Weights of a small GPT-style language model, trained from scratch on English Wikipedia: gated attention, 249M tokens.
Each number is 500 + 50 x the weight over the matrix's rms, rounded and kept within 0 to 999. Layers, rows and columns count from 0. Numbers have three digits each.

# o: layer 12 attention output (transposed), 96x64, rms 0.153, rows 32-95, columns 0-63
# v: layer 12 attention value, 96x64, rms 0.136, rows 33-95, columns 0-63
# q: layer 12 attention query, 96x64, rms 0.164, rows 64-95, columns 0-63
# k: layer 12 attention key, 96x64, rms 0.15, rows 64-95, columns 0-63
# up: layer 12 MLP up, 256x64, rms 0.17, rows 0-4, columns 0-63
# down: layer 12 MLP down (transposed), 256x64, rms 0.154, rows 0-3, columns 0-63
o32:490483486444573378544511476461551478434541461518408517538515472435499453501578416461622479484469569421458464536506503559575449541470470497466472502509546550522471523558465447493454518547478476
v33:537502471532543485563528447552456423482414484500487454554480492495494537524590490457483507462545360514468541516466459491477472462487533534551435505504535440516556559493504543540403493468457534
o33:444503499525460419446510484442519555461538449511462541497488467501478565500412503528502505500389519464547460488503518494550507501539478510427524483522495545421444448495533439470567503480496526
v34:486481541478505509525440517448432590494536524491492547488439417505534483483437432412470582508471534584487437527598488505473371458473555509498501373589403585489472449443542458464503473493509519
o34:514486484456476486561530483445505483450484563492468465457603606566409519420487521567508511522435542458601587492467528616516513509563525509501462472429437493543525580526397546527420475516469521
v35:434497391437581543540411509511574513465376490517424430553528471548488494472464466526555499543487461510460508540475420538444502543463573549432491439595495570537494578504534470492444487433436490
o35:517587548555446427465489508584479551552535486522567469506470527565484542491521545528351503491514479509635564524399533506508545555611524470480462482418459445383514495515567612489583447498467486
v36:508517571433499487544508520489442565403529493517461486497474490468453472521559484495466489356491565559539515591397463456578419510535456473505510449514504409528527497486519592470487529449539482
o36:518441517560468454468513534553500530567434501519487515506514540517473543463403523556449531587470436523521484420539554545436563501454534483507498575466441535441477533483475422425517511504529521
v37:546496499499446470463581433501445555531541486520507486506480526488504498509499542547479595483547429515507444490496534446429559467517512492611411589456448482573515482538528475532428453485517550
o37:468451525469520471507446464463533448434521452482492529510526496403467508525505464496626477493443526440449483492557494502557370517448482479464562474544508563470462511514434446443481522493476520
v38:537492405482483478503511427511521543528366471545451451573474463483453473494523398576471464465485478590526463602491550493485508516486579474556594540570506575509524508499499483493484542418503595
o38:460484497482518310529458516509527481416487436523429501512531473506529618546496485468497503530456495439471493522483499457539470569555502498481462471481506522469434523540478520437484498506514516
v39:555549562550445489514536526496447566502529418509517434450555522490534514487515521492489522546446438552518539568503563512509552442490550451447494586514561433579504498620488490482427542522430543
o39:456437436455509513535452511514541459466460567495488483542517480493506562562444577473607448483513513496498424441502527483482403504451476523502503409516455578407533490387476453486550455514504509
v40:515518530530529535456470530549514478468510521461479567515595582533508529516563450540518466502463439479456554468461452521471467587488515423424432415538508528502461505472446511471438479465432468
o40:475553448586398454480495508574477524549531505523532448511449518511500497436488564533398511524573517573572587469442497494427563423465498536540473498439475454474507421490556534505589508484509485
v41:513442560529465471467509506497473466561557526479563524453425499488569429567398552505467522591530486534523456419562505401417524496522480507599532604552484439469551438479553469569478537540598514
o41:546515444415539525562525483449521479476507509500477507537536486451448421534584414478660503466461511417397432560571459570624409477433489481448534483550550550595496564533422422483437518513499438
v42:438475433571507501522470481531468468459374535519492449522488518514450445616413458510538422482525491523546420458554551419442436488501478589524525466654487575468480470359501520555500485476559515
o42:574527477499526350460548517405520481493501473413416503530486519521478502546589460533415504488473557459462488534412439606564571530463454489487461560433580509540454516653508502496484466561466512
v43:533475460517470518520497509538416499445489496492409538518539450554466487550483486552549523423527541489458466604444545557599442530493499485439493461574433617544527498526496502468570549518470553
o43:480477566530490368475512544496559469508482465507511434468470528529502502427538515532364417564508486558598523394461514470404534518487506518518462519413510449471485466491521534542488440490541509
v44:627487506504480479499550496500470498436598466489453396518469511529516493477443523518491476555472462423480521531465500513459513541491509467439454466549478549563487500522458458505434478543505520
o44:501524546493445512496430491528493493542510490468534489542491561523511498466580482545509413485534492537475513450508526527474457437459450449555482520412543522441549462467523524525571481443516502
v45:529494486489570529533507546526573580504491461526461472562511478533496498468460486444544503550478461454496460468521441391468523556496599509401470455571515500480455537509484440460439413493536492
o45:517528517525409486444464544531492513555481507520553458513464535502539520513532579551409501518547464544554556507429524614504500481595486449532519492424436492445533512491541595514603518444457448
v46:415527500507504478507516460498531496500320458529482538516507583476521497524525477457541505522449496524529568557469481561436514524492546439493610561590529477521556527505476430428535552492441490
o46:565491437518486480523486556512542549492500519519527413551559385561467592508432485475464504528472448551494463547473524419552554555545466509484470444547513514452485498463528541459508423492534510
v47:453514481531437501513528495503440566556468475501531571474497438493488506508557493520503511540497556592549462565507559405447406417519502455523535550492540459493518427538495577567506564530485521
o47:488485467470581503510535526445520432430472467504430477472556525430509583571427519457552483515474488484496444498510533549543457509418536567510498459527469577546451535486458431467440482583548527
v48:372497530537441480528440461520429459505441576488519443502458465544487463603457514445493464539510432560540528511660506590404475430519484532527567560516467595465529493526540540523492488563493546
o48:562537430453624456565595497375541500445493482461451539545574508562446472484535460546544477447452553452469464487456447443615508602476535534438495482555522527547527536500485492546472469546467504
v49:463509501487445485556467514502522600450501473487532495462473563456535488491444479420493464554511525453573609496461504534483479492499481548482494482515459340468497521489476535567447536535573412
o49:598509474520568580515512520550507534566497585486488529545479535565478517600435468555510499464442489534452448554544504584470512486486446515497523534530541459512522481454499530436559523518556501
v50:514481552446553512447517501506551489529568441453512577523545411447556496360555495464485495482485624487478488422379461564653513539456456511543476437338455487568506557559510510476529500492502410
o50:443529546519441698484497496563484510486502491582544498399446522502479437499461534482486540497548434493516561507597553408377560468548499507527513516513508473490438506447483534504493582479529493
v51:489468504523542512467450516492556473465411518481459483507544613481449497540620558507473462514485466505594495503523541526411511575512480523549588536526588374490533498476470458428409488480540504
o51:500529496574401406496544563551476501561491508463417502576475381553466508537425483476502525467544490584415540506449419481496569469400526470471446510538447567522421523519538525516550529429497486
v52:500499450542436509548532517546437573462460479533497535505434454491458479381509422479549403531530568466526491526494461388548519551521558408377514414637521467476587510577454480465597523543596546
o52:541479488450544455468480584479495514581433467571545433529486556567609575554497546505463495552479434598435544488466610617493520474550438533541488566407506567497523447405532552506460511451543456
v53:577476509383531502567548468484483462491499529503497361489453491422436508473497457594473540352555481509435522459392447434570527495459524514592520513474491480538581522499560503520444476454584532
o53:480454548498482411440404451519458585482546407558481624452479495487542476474506517494587561529451463432519476505595546513502465546561483403432487524490506556433473567540429375407493562481521506
v54:422563451548519516571422528529500592450519417516545565515537414544513509469533464431560475508509533485465538509536488493623493526479474541341435487496495554514471521520450516500527435494450491
o54:494479480570521548428548515519500451569454537494574452519443571564543530519451567518390512498521480551611536494447551499440554475565500539525523488438498446459535409502573625537566509506449518
v55:571483431459595528486514484521547459482416558545486495545537458515456532534570510504522438449504556447505483535442462537605500521492522537467579480474504482510500482491459456464475480498501415
o55:475546551533429481420516533577513546560470456505471481427476462524538523443504565493352538529511445557518523501474492473403515478521495472515466516501464476471466466553568596501550502455526523
v56:495488629556486502577550532488505402504538549511546514455466561452484509484529566521463525495524486446535538514526458539502526452527488477523602535374526469540496516509523499433474462512478569
o56:515425438439527546501505482436430597527456547462555525463553514488501448493478469480613534469455516535437470456535447425543524522493504489479495534613531567505525536441437405537525467502485497
v57:487484592625514477453556406507545442540462540463556533475471493413537450463485526511466453631517519563507583535544459535440495501517464500523556560477463484528536428456496478555485528464585567
o57:560510378431491587553516501472466505443511480506444497509511480548522508537519346499616509435426504430399453536525505447579476461424491543544461486589592575520493536534465460501447515512506483
v58:498525413543493493432615454519570443520495489484547620534537534498472488409510452491558432575466549534507512465463440476546540478451519579525527517482518571496492505466470457533551462473468425
o58:465537488488502587499443472456478503447496493540453478465510447412593500580527477504467498431541519449447491572530515446510522500527466528566471541513568519504448429579495566485452514527521513
v59:473549444437557532519494556529534500494481436537458559610531480505510500409612530442570509416472538463507488524468457508574475477490468497462411419401511502507484578464471542492489387524414460
o59:426504563597461531397514519547509501494521537503566473452459516497495515466419572542332514532534447558590556483454560490448602509547533499520545543515445443453470466492581562497557502467449521
v60:515513575521481482533593456453511565500528510543538497476440582439504498524488520463496469527510433457585595558629520538359487425514539554587566541529553433486555450487547474549487537497534621
o60:521439474440539503574474475469486475484506556488424565529577459508510547551454413518585501474431566504390407516487461506603448500491484518457510507578543563547522590487404461462498503531542485
v61:467472502465554532397430551463471526537487463515446513500542401504557551403546537439496544522487573441484477467431529505575532500543466433447471458424561516539517530615503490373522458507496418
o61:474525566498450636491523545605534484511477495519640440434490534553455466494491616453441499552583458587524553492493551477437519467528527485503488454524402484466515479451569522558503542453441493
v62:553502558423520523540571552501499592465620478522521497511515485503549552399527500546454503518488547462427437499497459453457529473483437523480387430476508556559450500434526465538479462457406534
o62:429495532567430555416406434533415448593556561512599488408504559470481480463442505502528536511563521483544558436470576507459454443502510466554538537426471494484554517550497521487542479533503504
v63:427511468613480517578409439553569423467501502497525539448491414521511433537506446565496424538505438544480557496544485534371466483521496460349554498554425565502451485486493484494559622402488627
o63:562511377488527401556548477465475604550527475442501435576424603590524602472466405461494523461421512482507534508379456447533539517498578593535463473434598454475501465454511551588502457580503456
q64:538578545512520503502545512545552517474489508522515574511516537464543496500497517482498454479460497498459457538503549503539498536537453480471504484516452492558485497481545551503507514492475426
k64:592537440532521473513499425534509558520538584538430488506550566440541543470502517482455519516516469538532505521535553514512527586495556570547515505554513616550468439491443488551520571496532553
q65:522531487516467533503487474495486467499505478534533576497459466490456454508494494529508520538491525495490467506495467501494510509537495494456516469483527512500480507421513527549536502560526497
k65:500504553468513461449481529477570533534491528485459574514542460484509513487466466480536495492488492514509532471509492512473501492545479515479427441486491484532448529520509498467471527447556529
q66:525518504478525543524531568570546496470457516551460556483486467434531500490449517476472485538554480514496379561467528483617468466521408515438472514553424468581453498465546590500522497494582450
k66:483480538497542488466483539512533510531494508540508565510565462530490518446481488450485538494497517463534470463550509529503484465522482537460443466523486544513504493508500521526456486419517533
q67:542492474534450534520540501482467447506457489472467470464492513496514560530456559497540499526534526483495528464504506517484447484522461539473545484508537454469484531451491499501538532513504495
k67:434490513449504539443461533516507495487540398518552538486486506515478393488453478536508464466471462450455529436442484472509451572502436461491481487496528425513522540475496534499498507463554466
q68:517464456457509472470480523502501452478479545555550469426418515520472507480474505529535537502529479534537533511491505548423529492563463491512480551506542505575603496452558475499510468557516472
k68:530515443503522485521560461532494495469504523508459466513467526480490500514545517505562489472516533453512548522504525489462500539503510501481545509522503472529484505478514454515475513527469479
q69:502515554491521455532540452434431483529488581469494485430443528423491484515521447543544450518518482536487629495500452495509493534466583495516520515434539514419608518480504466432499523556461565
k69:522439451467502524537535510470477495503542492494534467507479570437498430511529557547533428571462469500447545494436516495486513549413550432538463472494535460480538493474415445452508477580523517
q70:537501466434517440478516517484495464506490498564501462482489497454506465457514502501577504542519475520487512509481517524516492506527497482506469551517515488578493505422495513504498502539499532
k70:603463459434498470496511505499517492457504473461511470470464495450480484509487567519603416523482507476483555486439567516486521550487488491526525490469506460482514516488543482507444511526494466
q71:516520525454530434558506458495412459531490575502525501476462532398500448497558495526544418554523477534494627486470449525473471525522589503495500503432550521485594519481531416448484532530489506
k71:562443475434479489605492518454440565502521479457494542517463527460463462494508506492538501529452541527487499537452463461477488576511571503512482464481538534501547484508389434458484502560492497
q72:451518540607510586502483468499557523466547431465519489515564478586454590522424458543378543457575460494454461500496522453479519432405496492545518564521413528467489417530481562537516458455551479
k72:478612616553504451520508441523487475486456494530450489461548582515519561488476491510416584422632485530508471475566504530468495422510469538476517506564441578506472452528504559530522477478501479
q73:507536493554468536493559479512522578474526475504407528509551493543516547456498503515456558455496573510489452491550557472474557569488469491580536466589484478540427480490391492558549484485523544
k73:506513494477527492429511444521562503508440478527528513459566535512490579528497536566564437491517498504488546436499569503482556487483460500540514546521428434502459494526555532521539477416528495
q74:493419511477489484458481518428528459513466452527527519516485457512483507585547528439576509512499452494481447500500511547510464444497493464449469544474475477471454555525548511535463452515477455
k74:589456510422483472470434498450466458508455494464485554474494480460479470535479594471618414555497462503508516465525523568543467507533477482531505516529487511502563517534539472504439517501556538
q75:625523415393496358521465467475412430580424590587528404540522462342483399562563481498636384540488465482462513487440531549554456521490537499428400576493555488468529552561545477444477493490479496
k75:574447433502420506517514546475506512486547516484490474537449411516466307466501548479530512585467514461498422512446468425457367534516487484529420504428577530482532546459521505518449551599514574
q76:522420459541493400560531465434535533475575580479584617339515560505479422516502519518566520495466508479474554537548508538459483550549520516527512367577407566489536416476442484529438537502457618
k76:445329444519555454482510555441515470524480510437532485530518459517528409527476477469559497526456584482426598510522571586535553514375591449516540393511469533488486441454542510473427562548491515
q77:605558454541424613541425539549479584521503461470459511475505439529500553456514510517412407534475468505511512421435529418458572567548475567651478417514545454459484555510417535558535597574531564
k77:528586464462410507502448426475467508455540494518514478426483534614473583432526509458299518546540356519537482466429472309584549492549449640593462539500530470442498494588454404505513589556452472
q78:550584567525559572528568433456508588486527460440456459531471617460510550454517451566436456534558496522579627464493534491441500502432467531584545477582480531490559484569325471505525528515540558
k78:537587572359484417497452445458461473497447616592556544376618596448456514558543460571520358473487442608476493601539554561499560541567489509532536553603386584502493547565499522489476467426515428
q79:608391446491434479537464441536530625519575603557499535411625435476427516464523554493486579481391507481522430434516543475468517585627501524632492411480487509560468474411486465477497509471506565
k79:471372443547512596493512533530461534466575433467491383491422454569474507470476506456450678548526464419506534465442439392568482476533538442566486435355513427473465504475480411433549600565494552
q80:478502570500471501451501537462446450559508515533472401521481470433460481426460459514465550497537480551509453544379554517550605529485423435485421557461563453508504493522480404523543494459577371
k80:440458523504489518519532506490477440549489501539512402472478490447516409509464504500456592428569479533455480490382489469573551510493465463455462622513453501515511487525531406479484496463524333
q81:454544520548477528501552488544503489468497503442519549437511538562512434475533492527493531499520492444494519597581506463505525515510451436542524461604537504526512437453530502597503490456502587
k81:530499480501418375460550459408449415440396597506571554379502522475564385545469517439541481447536430538445459610578560507507503448519448454526498520632495478574453405358593504533550428405432544
q82:550462476478463523584511489534492518506564539446440498503423507464472489574482459513460541535426527522577618448521529527442453479576461512555495465468642457504525493597502461486486534526389562
k82:522562445502473509568535415539418541481556607491417491426454512434461535589488502474406596520489526518500588516490539515427485521509509476512603448517591488526544478571537447488539512532420520
q83:476378559505479490438448538436501520508561558478594497410452501596418562579436520502434505445415490504542564414451472500511502415498577504513405494427554389455458587524554419443488522549498545
k83:426474531520564575506464572503528459528473517447574479538492455631438573578522558540521541490464519538495520498465440455525513439503559524510466501401449502534386507417495485436476483568456496
q84:430442516526497524508528496461504417470416462462549426457429604668475463521484485466448541512532400456470561514533472522439579496520508536518544534534524443557476541498534551515470455477431522
k84:498475445460613453510598509456493403481496553569483444425450516584486464569496516368550539460499439519468515582498498543544548425484573577515572453518476476560463481446458480412517513542389445
q85:447345584482575492438458549549520502545609484563622447542480547532484471615463476484605508498502452470513487560501421465599406435497462450368504655392515521449595508536594515402401468498488323
k85:498474588555602552481427441499447549565644492590570495540505509548467532528517490499460525512531527474441490590471505451539537424466594474478595582411462494421459389544543507404437529431497455
q86:544439502437547442513455377610552556453581498599446507508500503425472444525472529453534557539445413452577490622501526544533444463571552491457425494484512528576479507541552526484438509442504452
k86:539456488564502556500529427519640579528522517534399486559516500475451544403467480526489616542509425464556499550561486522487541434510550493522493466497534585577473487544463539558520535431502593
q87:469480536483526521476488390491576479504545374523460481534512507502461469504442483466474499465507422537598559494471533495531499472517508510501468505519548489490466484570475477453510444474555595
k87:450553475461545416555589495513574445533388559535448510436437542475487409567457496451521438452597472567516532603498517459502543565626546553487565498517502540522414491459606527496518457446487550
q88:525600538427551526569505463411519420458576458448545540493498464438437556551616459503541463514549474553576581545478523488492399506473512511546515429448450493495499481484497483561490536570523520
k88:558552463448493432582597507547541390463543488481558504385482475494472478530614471553469383505699520525497586554512506508426452439535525468504458438475478514376538542567584523518532441579486529
q89:503493516474556493576521383507578435558549415511511513567615510461534505458464594487438534522592446508446536485500527428528422510427514496459522534460524479576471495458436518470477466457554498
k89:522456496376567447634515390493554458520532444512488628613495551459485588479488611498460522532542576515469531441498563417522426450496507520472564495496526424520506486529487527543481506477538553
q90:502558644528540552532527629396532436516525489462485484569535604511535484548539483538491464477556485572456466582509507511580514582546483501439533509579436515525449509537522493623514492522557490
k90:502561612557506442525540614398506452495509569551517414491492540498616449522574516554470467419562481553385481606518553513566510478545573515472529553578448568490460480481502507502500543510447434
q91:554637525578452592549567473478504467576417429472388418628589500441589510410490503488465463481613464555360485433551556461446568537473475510526554510596523497505410506536426488472561465402470488
k91:495570438529486451526589479471422484506467534568424474508470564372537462537475469446471473428515487562409486465553545522532473530522496516463551486613502537554510505507511474447524462439482486
q92:487431475516492486456550527454492504505495491461535594468468428525501526520456530561455534524487534440422456437496544508565527542447512423548552492488464457504476514401507535507531567526519524
k92:429422502453506553494513537505461499502548440414502545571481404625489604527487587564454530565472576476503479481442502481523525494370460472576454482422466460469508536497436498473494574616581478
q93:475505501492470534507497564579476523469580494519450510488457558566446470529474408590506510478489489510534548549479471435462493525566530503551484482560515493489505460498530477561499532542484580
k93:533578428521428387561524507538440475479418607577497523427507570466508462585455414496543461444528541588462551553525498523439535598567567558579478460521486552521436374413574486519561475468455572
q94:537471548515443499465474506444483531557535528424401464493455675516530498565503530563364524486452563570640618402459479499345438516613525577515408480470524505462500534493453452510519580551458673
k94:516477540496438422459453554467529516544475567487400495504538584463577493551468610509491487455472582627624568372485503521358428533497533570492508534521546531486490480490423469526519548569431531
q95:536440525567465518448549427427486422501470502481484460523434448471504446532545553449506459512529459528574498502519484469555465370439553465452501523460489486427500493548548529437566463447486536
k95:533439549553582594432592401444458422467520470517489500459414491512524469516546557466556418505569498523582452492541480474474434374540577461389544587525459504411494516529539529402569442467413490
v64:457490562628406469479504489482486477587432478425565569521487591542553514495432484583507537422476476440435464462541454515480533466580503581491420520470499547544441507525542540477504438430524509
o64:559598411372611506482533462430508522499481474545433535501518539412543455506592461369405564510517551512496492543584512438462493444526511502515585432529512430562515385449491477594477505462513518
v65:506500520496487489503531508471467509496463525528499652449503429556516535440488556390492472528475496581549587502452527495443555447514469532511494433474581473469538402497484572559524475439462502
o65:466476461614486527529487428485451524535499590493482419503506497481541505433465469528461574483560553474442558489585468520545459536441479470611522526549514554487538465494454439452473480563499562
v66:548544471450436580595474606499370505450498482517517483546529467421505481421468516431495428478484583534484396577502626484496457550517569450424500503505535529488529374455485436459521418606625498
o66:456446531479558365434498448627549517676503494567455509574512527478509538567572569515554459477522536534563607386460404469448461523478467552541464516518586599535438550694484479503473484578488511
v67:455482549523493444457505481523487558469552509509528392574485570551487529377437494572471429529535425476495483477465420500462546522472529489489567521492471540513447403476515452571444575552501523
o67:461510462440558591506548508529513446461365470476546521470448411560450469557515478465516506482517499437399515532543480443565529446408482411588528501424492410467521593473506528455541510470494478
v68:444490567554432507554536489509496470526579368549545532508541481425478458409548542455530402443523431578491488454512517566483559473526512422464462579495426510634505588559459529476488477554660498
o68:609577475409497386472478507564478492462490560551434572428394530426513557560453460560494475539532501540595560485479466460482449481483578564611501457469565551465492446479507531488542484552444489
v69:544475439478509550422445478496543452550482486576439569480510411451470542454499443352542457507488521430511416467504563563461484451488522688576556509560593488482529520488492477563532490543491529
o69:469504476550524468548532525517508460464491554524546497503583579504570549446509648541413558527441581538520547475430520494489506618620457467537489424531523540515483536580401482502519499497588552
v70:485472455396537513449484453510523571421597508617526383494572488518480483455588434491484474553509364523491518464521495458488457550418541447506556477557407505439439574472520453500516571656473461
o70:484508553539449418502495669520535433439450495415499502470464481583396547590478576544551369535503458418478461526428434558577539496525490468535482542380480483511560546505550520477465525410537477
v71:562495507493496469480494606563512475578565474462509567488590507487497449560592478536518364442532593488435484485509392495566391500518486522440394496536523511482504461452512582509526455442562540
o71:501507582488444405463487480357499547469524441535295526577465592417545583512495519507459551527515534519567432491498507511488500462496537549521500550517455489540408524531462501495500486506521459
v72:535466503476533451516481423510444512463649507528576464529533560564446543474550485573486525473533397479490527532465481475476513478448589573515396444524419444529461430520455460594506572518521481
o72:447506595463478521402511568453635446411408482545528521451411456553499574570487440452482481556525481461434463523574461600558479488480464427486556495518485533466549527442564531496530494475492448
v73:513516478573437470445590621491528475585454469594481527473535513536564529438419539388515523525467456505571461460561604431521587417552469589562443522492675508507527497494439485455572431478427529
o73:545600447543485560541511377497509552468506564456434472500551509436507459368576511504416527462535603497417581424484451477433502577539434483594583412564431523527505434550437464573542593526523602
v74:532495499506452494449398523493537553534426412501555433535662509475525514486499447535481498473452602493434478540607623527460492481542525517469435465567549489601454449458571518434459478307513516
o74:479499476473564402495518521498548455498479483513426528521496570470487498480547582393517570426513522435501429495491491456462517501622501531488588502474452555504465448594388469556530425549483539
v75:497481510455488491452424516508579570462486646439512449580530497514471548487534409510491555570497537554425596588440443396513470527427477539519553424469534530477520418468504482565514500410474518
o75:400482471602556499509544551421484482533411441486508463493571434604544463455427586459623498446521496449534383484537483524509533522456409402458489528464449445482485563443480501440401495477437481
v76:479494524535408439500564545490522427518438526526488540464532449433538498535396574536494430509491515550515423510561505449528581454563394521474514546571615524595554568552474438452623398453564523
o76:610594477457532562543529488481461626587546553482408496495547572425485489340599507453518531482511531543504587389500518458431451551479516537632505469541413529456494463491380548499461566568441498
v77:486524553412540493541529417490497537463504516507608404594571589621452477491548466569504583525559446533441552506461556379539405537402585378547532515475369544412495560507481427521429569483418507
o77:466460484569532398425456587544547436419454467507504465457433315530455550605502473519600385521446406385483395573499413557523591441446456473387476497443470462472443528406582544519466524504503468
v78:443498536497531449470451529504545572470540563520517327511556487448443512558540449643491463562493455459483569535532439446538581574471446373482513454482491479587472517541456545404495510453614542
o78:491547528471489469535530567443452495459442409423518576459478441536501386458487529475661452456570452471476407461459491476523461414484570501533511566440433484422532501390515445483539581532374389
v79:549538479513503551496557531489487534508371516535500466518462436536501483534436486393506465540453562539546418490509460483534563392467507613564449465484512581488508425483453447508550490571417512
o79:458544468548445533508493453559520570518468581546483488515598481486535458386518555540474502503527483482436627445510535458456497594514416417499531470505580512507480530547466437499468581423597499
v80:502497450494581530490419465519504472417464535504508489405580505552503472500506614528500523563469587384543449488551451328498506513489448473559432416540541486526496496527433538418498505552487526
o80:463528513520514600458593528440474541537553472411545451505503503511446472470572461552495462482480518507382497482406553586488557537511505506499586553523526563496508555517536425496554560533460420
v81:501478543521531462459449481451412552432576494420550512562533562567498474518494529536436518489493458460466550501525440492534470590541575479424470508514393477424472428459576567543539487477562471
o81:487479548390490482478519535427539465560470474491525473500416491502527534606610381453550521529588476471476395606553431536507521382435503469450505554475485458569507486514584458490413471473439461
v82:515511502569469429481547584481552561543499442577542482495547460471591538458449524481503453468527547587488436496477512463508531469480406556520457515491611467541523513486487426484509470490515514
o82:504505450519484548521529443504492522493477571459340525501542468458488504412514573456506540498537562488506565413534521463447506501537480518597560446478469544506479531542415561533531525494437544
v83:468487541482486486486545458490491567535570510436537495618385575475479525579540478577538503438519452487440528588511390587527453595516554496490482515490399464449460486494551509523494460481540473
o83:511488556453518402488484578526527438435450432542489530488509457495580475577461416428529529542543457579582450566552483458509433413451499537398454540451489449594458488441570547519430470456530488
v84:498479489462567527492453403546506483497591533492491537517506533551494537523638601513513584523528469393599580589451465477482457570475552445519437406495538426478487446498440487430513538495448511
o84:440509556543525562430509533452484464475510465433632430467457477531490448521386443555492506530487539542412416493462486606540492465485456533433519570518494568547502504518639530516513485544526455
v85:479523535444483465516476457466499546422565494445479509574398545470474472530510500574506538448515474436479461538523559562507432544527579495511574482490405494481403482568589483478515491431580494
o85:499467568439550444478502613561535471541479444515569489476513517504500517600525430422525519525491492563514473523529412434508488458540551505340492562480500446531517527434484552546467419502459487
v86:457475511497508531436488480561385359460616502499419640363550438462454497407563638463468489508487497495552531479447655500493569423518494462471546519509441440603540581489452443484450502513563545
o86:516503511504525547569459451424526537510560521489630461393381583482402505548446401616442503470447519528520533473424454574476487589471518506593438551556603549407602418574502610417635532667463435
v87:480493557533480477491532411452518595491421484455589395577516531577489553436452508649497513487504461598522535582467378536478565451461473519537438471514510549518463404500542505536475536500493487
o87:477537453509556639458489525611508505483459514499483522458458424515569452516493461402489567516542450424406474489600590479521506492435470454535551546430464506461536537426508505473460511414484486
v88:452451513410534465434456456482514408518647506512510429527536467424482466431583484546478422526551402553382562584588399458489432553453465476440546524535497469512526569500486368519474492430578505
o88:492530602523545474498499558492475531406463488479498513405455467587499539534479517474601485471476533456657430504425505565594487499471550505569432542419431469510461491493501656442467503590416434
v89:498511499578477466471536467473575440523520469504506537528528494544518483437415512437542513487544490507455502475498535549463533431567481685531454479488618503542526576500493475498579445409513469
o89:548528501495543634530491457494488537542505553522484538444491560463535531395537522457386583509465599504531536441507524518460513524530447440554581420564440521514472455481460482576479494512483603
v90:471465522553499536447457418481359563552500473454509455538561542541466516496527470522483525504517483497484522607502530507497559477406522544477429473472520545516509400435518425529443552449465488
o90:425555426520526513464473482463577424450418520531580542469491449531563419527495499471542577470538459394515447483518540532536517499556380477504471509477609498481502436563536530524481511507552472
v91:493513444522557460549509554508579474577397474449519616466524513452463498487496524469583389463527408485483516480516417507476471475517434584499427496505473464549515598554466543499535455512499546
o91:553527558512460394518554474501449521424600482543363510518506521475508524474500500508426560557459569556527536496512586530457460476513551461558544436479511536469463484426491460522476541490530527
v92:447483498475497410416530546408490529525518471525599395569435526480449533499425439453447451504537433552514431388557509483465545500537546522501564550540438478458489522477540417558568523413486485
o92:572515510447491476556494518541575490481413533516452568431537398568535528487659504457541534527526468422416550577561414505505476454531525451543469448390377440546489482484442558493489487476429541
v93:422456538520473445484536563435438456555394456471521493451542508502517488478462519420511515491495443615513521391528524489502554445522448561487486549530441505553557646485490513536513478376490432
o93:649552428530485485539480471461548566479586565532426584482481528456491507466559442498519547496487484461517516552569492532474476527522506468586472467459487489508510383435471519450466506519424560
v94:459490557547426419527579520471584483533503482545552467461570506540489514530402477577500472510485433630490508466546557396513604504459457593522438522480504480516426469478477513469542487426482537
o94:554570454538471463493474484412477520486476551532385555487483472479458499402553480435497526438533494426450543466576445514481469407453518466561568460518427489455570490444410494543484551454491512
v95:488535450512447518534548540503560443595463488611438541470531458425514467422446514385510445503471513527512426446595465428488553438545419524563460548568589549580522558501421505422528412516486493
o95:596619466533490505499524472499449585468555534466415509494575577477507552399527521534449451488502563530491622410460552458476488581536528515608540405535513542508449443573400467524566570522511582
up0:526437450588539514496524535416508486557474509497515523465533540508468501418520494574509471570482518547465505436498492474531542554479548527483495474484457602515516536499485516529491517488472587
down0:483505556450524511415567505526561490413560479467467538518442510532494612576554501491534496468542520454458507535569513476535477486577506536462469537451531473497486500517487430485466488472487493
up1:500476458564436399478528447475490440528383483533545473427492615507523465507610497465479556525477507500551486494468455512367545554640497552538516517454531495432569488484560405417492483590512541
down1:544527553476524276452471470471518441532527345477533536609490514488462459550475466514516465525565473505512517461545529522509421418442501452578550535491526372483519409549501453434517497477443505
up2:511502481471532432566583541468526480505467538567438520443529398488482511562537388496551484436439559463478526518493476532551495555494581513498505448543480550497488528512450526507503443566500459
down2:558512544538498627414519427574445510625516473475567461531459451524523436492481605518511540587558463513533542515513538483464494513515576459535486508504561516571465438419511547506539536409476503
up3:493507380536443481529435613424461549478542512539622483480543484507560410552589465551511518449492537509459505498562489519573448534605446606468472469551557642484533452484587553496451515512442396
down3:457502498442492610471454576555472476672484491465536493451511486425513522389613518431494539487527492421544487456474483540624469478487421586515521472529498434514504483498543532484552458526450531
up4:507440481378461417542505467541558531494432521527587490374532605489530474582443479499514582553516415505429515592486519629468467469526510531581475464464526530486519566469509580514531538487639497